python train.py --num_hidden_layers=9 --hidden_size=128 --num_attention_heads=4 --num_key_value_heads=4 --head_dim=32 --intermediate_size=512 --vocab_size=512 --hidden_act="gelu" --norm="rmsnorm" --norm_place="pre" --norm_eps=1e-05 --positions="rope" --rope_theta=10000.0 --rope_fraction=0.5 --qk_norm=true --attn_scale=0.316 --bias="none" --tie_word_embeddings=false --parallel_block=false --extras=["some layers without attention", "local attention windows", "value embeddings", "hashed n-gram embeddings", "an embedding shortcut", "learned residual scales", "skips across layers", "LayerScale", "capped logits"] --init="orth" --init_std_qkv=0.0603 --init_std_o=0.0603 --init_std_up=0.0603 --init_std_down=0.0 --optimizer="adamw" --learning_rate=0.00274 --beta1=0.9 --beta2=0.99 --weight_decay=0.1 --lr_head=0.00276 --warmup_steps=271 --schedule="wsd" --decay_fraction=0.551 --decay_shape="linear" --final_lr_fraction=0.05 --batch_tokens=[8192, 16384, 24576] --max_seq_len=512 --doc_mask=true --train_tokens=127900000 --max_steps=8221 --dataset="wikipedia_en"
Each number is 128 + 32 x the weight over the matrix's rms, rounded and kept within 0 to 255. Layers, rows and columns count from 0. Numbers have three digits each.

# layer 3 attention key, 128x128, rms 0.173, rows 109-127, columns 0-31
142076076070130097162124103170132134155122167094153088168143151095150088157118143044187150144137
164126112117110135186109108183064100088082109154111118122158167156129111131113075149104141164148
181106131124170089142144121148127133176137133099098126128134159065159087079100148120093122121079
111148136171135124145131102130127144081187148132113172156070173126174127121104132099132074138106
070154121146149111135075119092111055118115081099118104125160063146073245143106195166128119095127
127147126127083116168130095134148095093118108143121174111161110165127181119130120122105148162170
118135118124117134110103125110081134108144173096133139121105075103174170140139131103117111125104
135153140089108136059125166106149096171150135036151140117117159139109160169086135129195091138110
112137121118135150071126119061136133097164174110172136115125097165077200167114166114154113065130
146083142156121110134122149094117125151093059133143172113183124147105110164091101166106154129116
116109114131122133107159114193163185119106138163087125125176184096139103090151122129101134137086
109156137126125119140136150121118116082109112079139160107175150143131104093134109146139117099151
113128115119160121090140122112125136120169141067131124143139105144159146082131177092118111119109
126097124070089130157145162122175062173130128162142183140116144075179126175150086151140162158086
180100139110125094172122151147101166171111099162092166150126115120135098106120097138090186134149
159137124150131158152143110096140138172097095144165161131105157089105108128163103113124134123155
152132114162149144116113102135125180098130163132111076132136104088081138099132136132121119101106
179109166152093144104143161038122136092132110174154180081103139169157087173119065145123142141117
060166127175177134054128144021162106143130102071161215112170173163145157117115232149099072143080
# layer 3 attention query, 128x128, rms 0.174, rows 110-127, columns 0-31
205142125165116159175157140134088120172110160162176132144101131127120120180121115133135153144141
121119153094126120137216090143145194123131115112148115118132221149133086110137162081100066080064
041159123134141120086121090135134144079171149098173169114122140147142147124103153108090101138102
155155099064151153142109135127159084170120134092107149100108069140092175139175124111176034140192
166169071130104131175152140130087129192126157123176131134101164144120127178101155104117134143128
189129095072129181114153119095119128176122153127112104125108119143144120132145141036115103107138
149103183149110141105117175144132131105149097136113139115123133105130153119160133144122123139165
108100149094113155089102091111150173099114096082111126088093097152118149098139134104118096132172
236135138098134142143162160120121115195088126158135133129121166161133112127168106105135145129175
155058095153179094077124110105120134087099077150122136124219139113114119107047206136066081094085
142161131136141151107117134111072071171117131136154135155157137146115103159077108112112126107124
154165146066159226107177076116149134182150124074082141121101172154120126053104139021112024107121
110113144087123103171189176135154128109104115086154148130099142092121105159176136146094198128127
161113123177107110182156110142115151103118179137112143154071206122157113112123093145148184148138
192136108097124112168121191151071121217075148176117120105192094138070128144134077136134231110068
116094091100118148133129082126129158136117126141125089099161123112113136084152141106125083122098
065116165120065085110129172104136155073144109193138107111084165174168092120168124151085202118130
151147168050171165023119195084157098177115100139085179077181139157115154028147168123108047118128
# layer 3 attention value, 128x128, rms 0.165, rows 96-127, columns 0-31
157181094127122155145154119111124043118172169140104110144140130143133099108114135127104175104131
110105108100155076116140104151131165152135088103143166107094096074114130127153107094131130180140
146112150082169129151146078140079126094074168136100136122110103087146093126130068138084157181129
142139088147083079123077122121123093118137119137126094095129111134082153169164070137217123089128
167181096136101205133129160110120114107132196180075119108087163178119114108203112130127148124136
092163199163073112109109118104169197109157101060178150139125131091154165155103106163139107090136
101128109141095146136156111117130143142067122124077122142136133190139150097123188100163136109129
110093084082183130131146111156103138139056109148048139106123099107114119077170117091118123176122
124116123105141124126184115137135237146079142141064155102101140115122109083196071084189124165132
077113099141143054118140152136156146171115093106173124142152114149117123107045199117174101116115
131140112105130154132141146125111162143060148157060126098101135167101123061234095102156117124142
132104074099186118122142112147118027117135111152116135106153118136113118117097141097078133143126
141172111136110203132113187106121070136189211174090125147113141148175078105110175125037144141132
086113125112129137132167115159108213106068142126123141106099152127104140098172105135159113149115
133166126166094106130107130088171079161161116094124108161128109180138144160108085110178135083133
128168118150099184125148156116130196135118165140114118104101163176102117093189130124149130104143
107155119153115156099113120111164107157155087103119143139157121174108142118085105098192115061145
097101141112126057106110130128150139173157077097169156130122102103119139146120141120115137151123
163116161136137140126093139111134077116205127108178128161152132110161127185077186160055134097126
142123134146150114127117191132120086122155189146087164127085061113126089104096119116059088185120
176122183140140135117108125108133100126202110083197130173142141110165156174092171168062139099132
109095081088189132109115094149113137172117086112083146111138093096096136100145117089162114148126
123170181173090089120116115099173197141180107083155142154101115075139129156117107157186147096141
128167173171084120128123160095176144111203105074217123158143180128158165158085166165097127087126
118183090151179125106122169147103022118177153155141143140088138114118098119132150114101131101108
114151137119112214121129091138107155104131165106112147087097163135111131093185043137109125139147
145177126108131163143138105148096057134146145114161105118114171125098171155193137144067169141108
134103083089202162109162103139115157125106110178046159098134108100101084073143102094106141164144
120177164154083172123128109126148161114117135104112146105095140129110130123169026124167104115140
150138143149149162104074164109162109131215104123130149113130108097121135112127142168078119096126
140106168118134190147151064132117206138121120133108126135127172137097139130120129139156158129130
124086161078187133142149108154103169146089121153160134128125112083149120149137140155062130192120
# layer 3 attention output (transposed), 128x128, rms 0.168, rows 96-127, columns 0-31
116111127155184163215149137087087129114123118127169151131109206183109175198113155164138168100085
087151096095109107053123109136143124103134112095121150119141031133118110115143110110110095120114
117122057100117166127121113096169128110126049123159122122172150147048091131153154113119085117114
148132133112133112154166092136139133176096193122075197177075182116202146175134100097134176169152
207138141117164231211184147114091168200105199150135132129063167141126158173125138097125148142142
184084135138124132108080123134110138150090044106082123136180082109170126108137117082116162081175
149123206102103143093122168138148149124191140132109102098156145089145132108113115204124139115159
079152144076073125089131118147151134088166142090137123125108085145081110101137115091152058146107
169167135096123209134145169126137155197117126115112102136108070140105153128158135087079096116137
057124149120129065078085147155130086081168138127136100153111103119123175081165131183122113110122
188154155109114212183162157144112187194112162105123108151081143118150146172107136073112119122134
065145133131112087084136103120157125067183151114154142116087113152103122112136115131175090135068
123150130174169178219142128107062144098126148174201106083151126162098144173107166149155126109126
145106132063081138089134152147171095136125097127099096143115079145098100047155101080107118134142
140121178118124096150127154121119149134125129135122135144117169114179190147132133150132204104146
226125161120146197200163163133098162202093167136121117130079123115152151159139117091111140107160
134114205166111081136126144141126154119143163114117108138079098104171182151146120127168166123107
066158103124130080035105106135118103093140111117120153120143049096153133143125126151118111133109
124118116218167111148095089108102128091110108141152128101187128135143116148109148159151138133134
104163100114117150146112088130099169086126059139187054092176106167072087096159150090135110084161
125116123214173109144076123100110118093106095141142139102190126144157116145105139173138146102127
079148152119091100093128099174116112107126166098114145130111095113107118139119115129149120168108
176108115139171162142106131102082136160075065132090116143188116126173174174135131116087180093173
160101162164168115129083144104097101134100105157119126139148114149186142140123135174106177098142
080116083132148126170131112128095095072126171120147107126128127165097146136114141129179147123078
199124130127100191147160155138137154188077106133105134110093067131109114146151135046155144112127
114120066105125161188180129134103096118101139122131216126091150138115093145084125130136132128060
132139164170119169127109090119108173114145131095151117111127054144089137161135139082146076125102
201129146125109189151159166132136174206076113129096102130109107117160135152161132052137180088152
150141155198109127150119068124066134094101151132126116111139094136176125191092123084179130120111
140131115157101120133139112122133088160123125149112147106105143098090134163150074147089126225109
079136070105082104079122115114162085078145072112159108124201094142096078090106125117105063153135
# layer 3 MLP up, 512x128, rms 0.179, rows 0-45, columns 0-31
133180170146093174202163155130122119094131153092139139171132130145127086101078172127076129158133
119151092105136040151129089133134158094102119137111062104112091068128155117053038088111111106131
081136138193102150159084137134117151112098145158128184146128158160133171144179128090162138121126
118100116143136135170119119132131132145140115137083144160152127067154145219065083156158211148138
136082181146061081120070123177119119134099163128155107175139116112154075051108155075158158127160
170085102144191150112128102129085155142087097162101128089137166101116132114107150127183103107141
187086132122115139131083073112095154137088204148129045188094148120116077178126095143106131204160
140122160160131192157078119179113115141127151150104101145164122126103103152117095183125182125099
109141098162166135146049064189102115096110105087053119147175095144161062128085113152102130146151
134093116140086139158089111145102128129092099145087126137165178162160113148183164168109179170178
133121120157133167181134108130104176149131139160170128176126131155159117089170123117091142117134
179064095139149099125080108159109106142146139120163096195123103108161086129153117177175152079147
166132134160156045125127128158087133116162160128167090197170139115178129199118099135082123174124
126105097150147092159126098137092150183098136209102138160122180102162111127168190149177113143154
089173079169126161123110135153127111175104075086180132131101079119166121127108172151074161099142
138170153102103143177097081116139065138145121111124109113127131126156096103108141176093147155150
120128113192143093141131097111108133089071126145159061155158108141156132149145133078162160133148
139172126193074088147077106186109145066079137098121123126091111137163098144078102104088134111197
096140131123108148150098121144066127120108062099149112166156202138143101121134138162164162139158
110098144138157112131140106156114110132153133138111138135102174079179107148169117100117160089222
138074122107036038105111103158102070109132152130124117113157164134121093142076125103095188158116
110123185156078157111125090150100171126145107159114089105201142112094051143123136140080110156128
160158077160124127203117160156166100078149141152088115149140183108134145118122107156132100119145
142134155155149091126140123102101173145111160122165110183155144086097140117100113113151140096145
125134149169150111150145148099105109097102102189110114160156158142140169138143124123118154113120
180127132151168080126126089155106135127086138153096068133115169071122141140135108098145146181175
118149167158106129155170106111115140074070160106113114112142137138119144109099135119130130133152
096113112182072118148116144154094140116144092184060107122065130125105078136141102156142201141068
150121112134123164138111152156105145132142096123171085145130130119105177159144178125144104091166
179143132108161110150141097164132115156073126144115093170152129121137124138111153140093112194116
106098115110097072144127102182138122147099178113128068098198098102126123110154171115099161147114
151120119167129146129087132130081169106118116098134111153131119180192098107104173134111102147181
183165176118160124125090098139045140118130128141120044135151091189188122073201131173125106180144
152020169156115136128122157121128121173132106147153155190168113128133108134137119102097162157175
158119193157145111144098190128103130101134142083123081127110141182118121144129178118148152143193
139075157194100220181126184129127142102101123190177068197136139142112113095142120157105121159155
154144136144148116163100111150114108168146179164119131224115133185131116103068124079088114124215
128124144126133133164124078143123119180060152115121108171116142112105118177116147146166162117138
159148112171082122121095073202115133144101100140115136144109161129120100110108130157118118155175
116101167092162181164142088172123162138137097104155126155146149119087117165098125175131150139129
064111099110169120156128087172130116124024145156071126133113098139125166119062116125145209117141
123044124206113194092106107134098160090123092099147131158142174069199063085140130154085130155205
204141154145155121174122128185089072132122105148175116154107168115136151165096116136109122091136
171137142163155163135061115118129099132159073127115130116157168118129047135132122154129113132107
099138118154077132155139146161080091076123093149133090111107134119099103134132076170073134166163
162047152083168127170130185154065083166133106090170095124140159084161080111163106112114141114073
# layer 3 MLP down (transposed), 512x128, rms 0.186, rows 0-44, columns 0-31
098121158151059108162121149166130090125121095043095113129105085052115107105103140096085145107093
118137150134184202086177122103112091162118136096131187157192133201113146149193162194164108116146
185161131146129158043148138115107149134126138152104100120136099144136119131149110124154100146150
107114133120126125156122057138168217133141135113082130054128091110162104148135135079124173158088
139148114085154088065155095072100153138151162091125139107111125113118146144098169114109101120067
097143190155061160144114148067111114128168078128139074105081111157105132155147081133147127127117
145150128139091169087079163085095106117145109150079156167089134138092212060123119110122120121137
124129077117113124087163184067143099075111155125154105108129168156160161152133123069170075141119
137148103102118127101070178124182156099098148132072142158126092086146116111096113113129115109087
033126082102094115095104138139117176107125142109159142050200159161156120143129165107191064178150
145086128115130133107126105125153120136165135137152108099079095106122095112098118125119060104127
157084143091175178111137147139111117160183094121075102136126086109085201088069091099051096135096
210124091130166105118091172113108150160155146099156086172171121115164154151114134179100110138125
138120151107066143126133106142191170123126110118132127129140127132211052140106121124088103108211
055144107138087146089073125138104120165109079100117139136123093170158133106135164077073163141159
145122098114133088112159131127154107152151150180109104134120146110169092142133078116081136031130
132106132080130120124135123133127118110189148090129191160098122144142186140110136145118127171075
127112155108148171135109148117142103132107123143152050109153108173119138153110143070188100144075
147151135137128101124159114147080129122181107093124086104140154208146120186098101036113090146207
120135140114169120093193100120120092200159162140159113087065140110115142163134143132118113108101
149160103114131124162128109123147169111072176123145120161152145158061166076112215107160155135171
076127109132100185097094153138160115120104140148124118174110125103117131086157118106151134113137
162163067087097108155080109089186115082171193099123152124175133183129128110142127128119071100170
128119048134168085126137096129108107121116129102070163093076105176112166172153125109171110101186
152136113081151110110100125203114146114147122089156168128132166139090084129120117113132067184140
120156103143124162142106200161134171121111143117161154093136152177158212152119122144121093107101
178142094120182101101155140141125107155167114147134150159093135106113125198144120136112133144138
097129093124105134162176138104135114146123110125121136080092085154095068103130147124160158160059
145140101088108102085117177154153156149127055158167086140092130140132092138118132098095165114110
142153150117104117045168106141128073109140095133092111084139098141103149178071103105069114182102
114175144135123179114083152061108120108092113137155151161101151148089166114108096162167116146164
175172000109152154123129117096118126032084082111120121117173105125150138108101104109115104193111
191192172107126163122158146119097090078119117118129135123133071213129153111130165112150068148156
152069189133106135045139119100124095185168128188149131151133106146113086125150107091139150120095
169134118100196130122184160108116111145141098144063126119109103119122190164133142184111132124126
121125136219124173139162155149173165136098099144179120157128118164143120114165117144071085140139
125191159150119165104121126131145062121168107093155122131162197137100114073065091134163131141136
140200090077107117080182126141148098142159106146098132164106098148128117136104133138124129185060
064119127123063117131141123101146092109108143167121139097120139093159139156150160155159133180155
149117111172131156143169158136142126102081180108140147108098134137185160077079150147134145098150
161164103164125139118107103121173151120077083148122119141120077159090165102070092158135149151102
102133169044115121106145098185119144125118131150171165117119151112100197234156168069123175162053
106104154150127181104133103058158144104171170147127139170134083120121181118092137117168153185162
112124076097171125167159070125119144087086126101088103145110094137114143114076137126075114166170
145095097096180134099116173146190135172112117134122173143167165126128156135122094072185110127131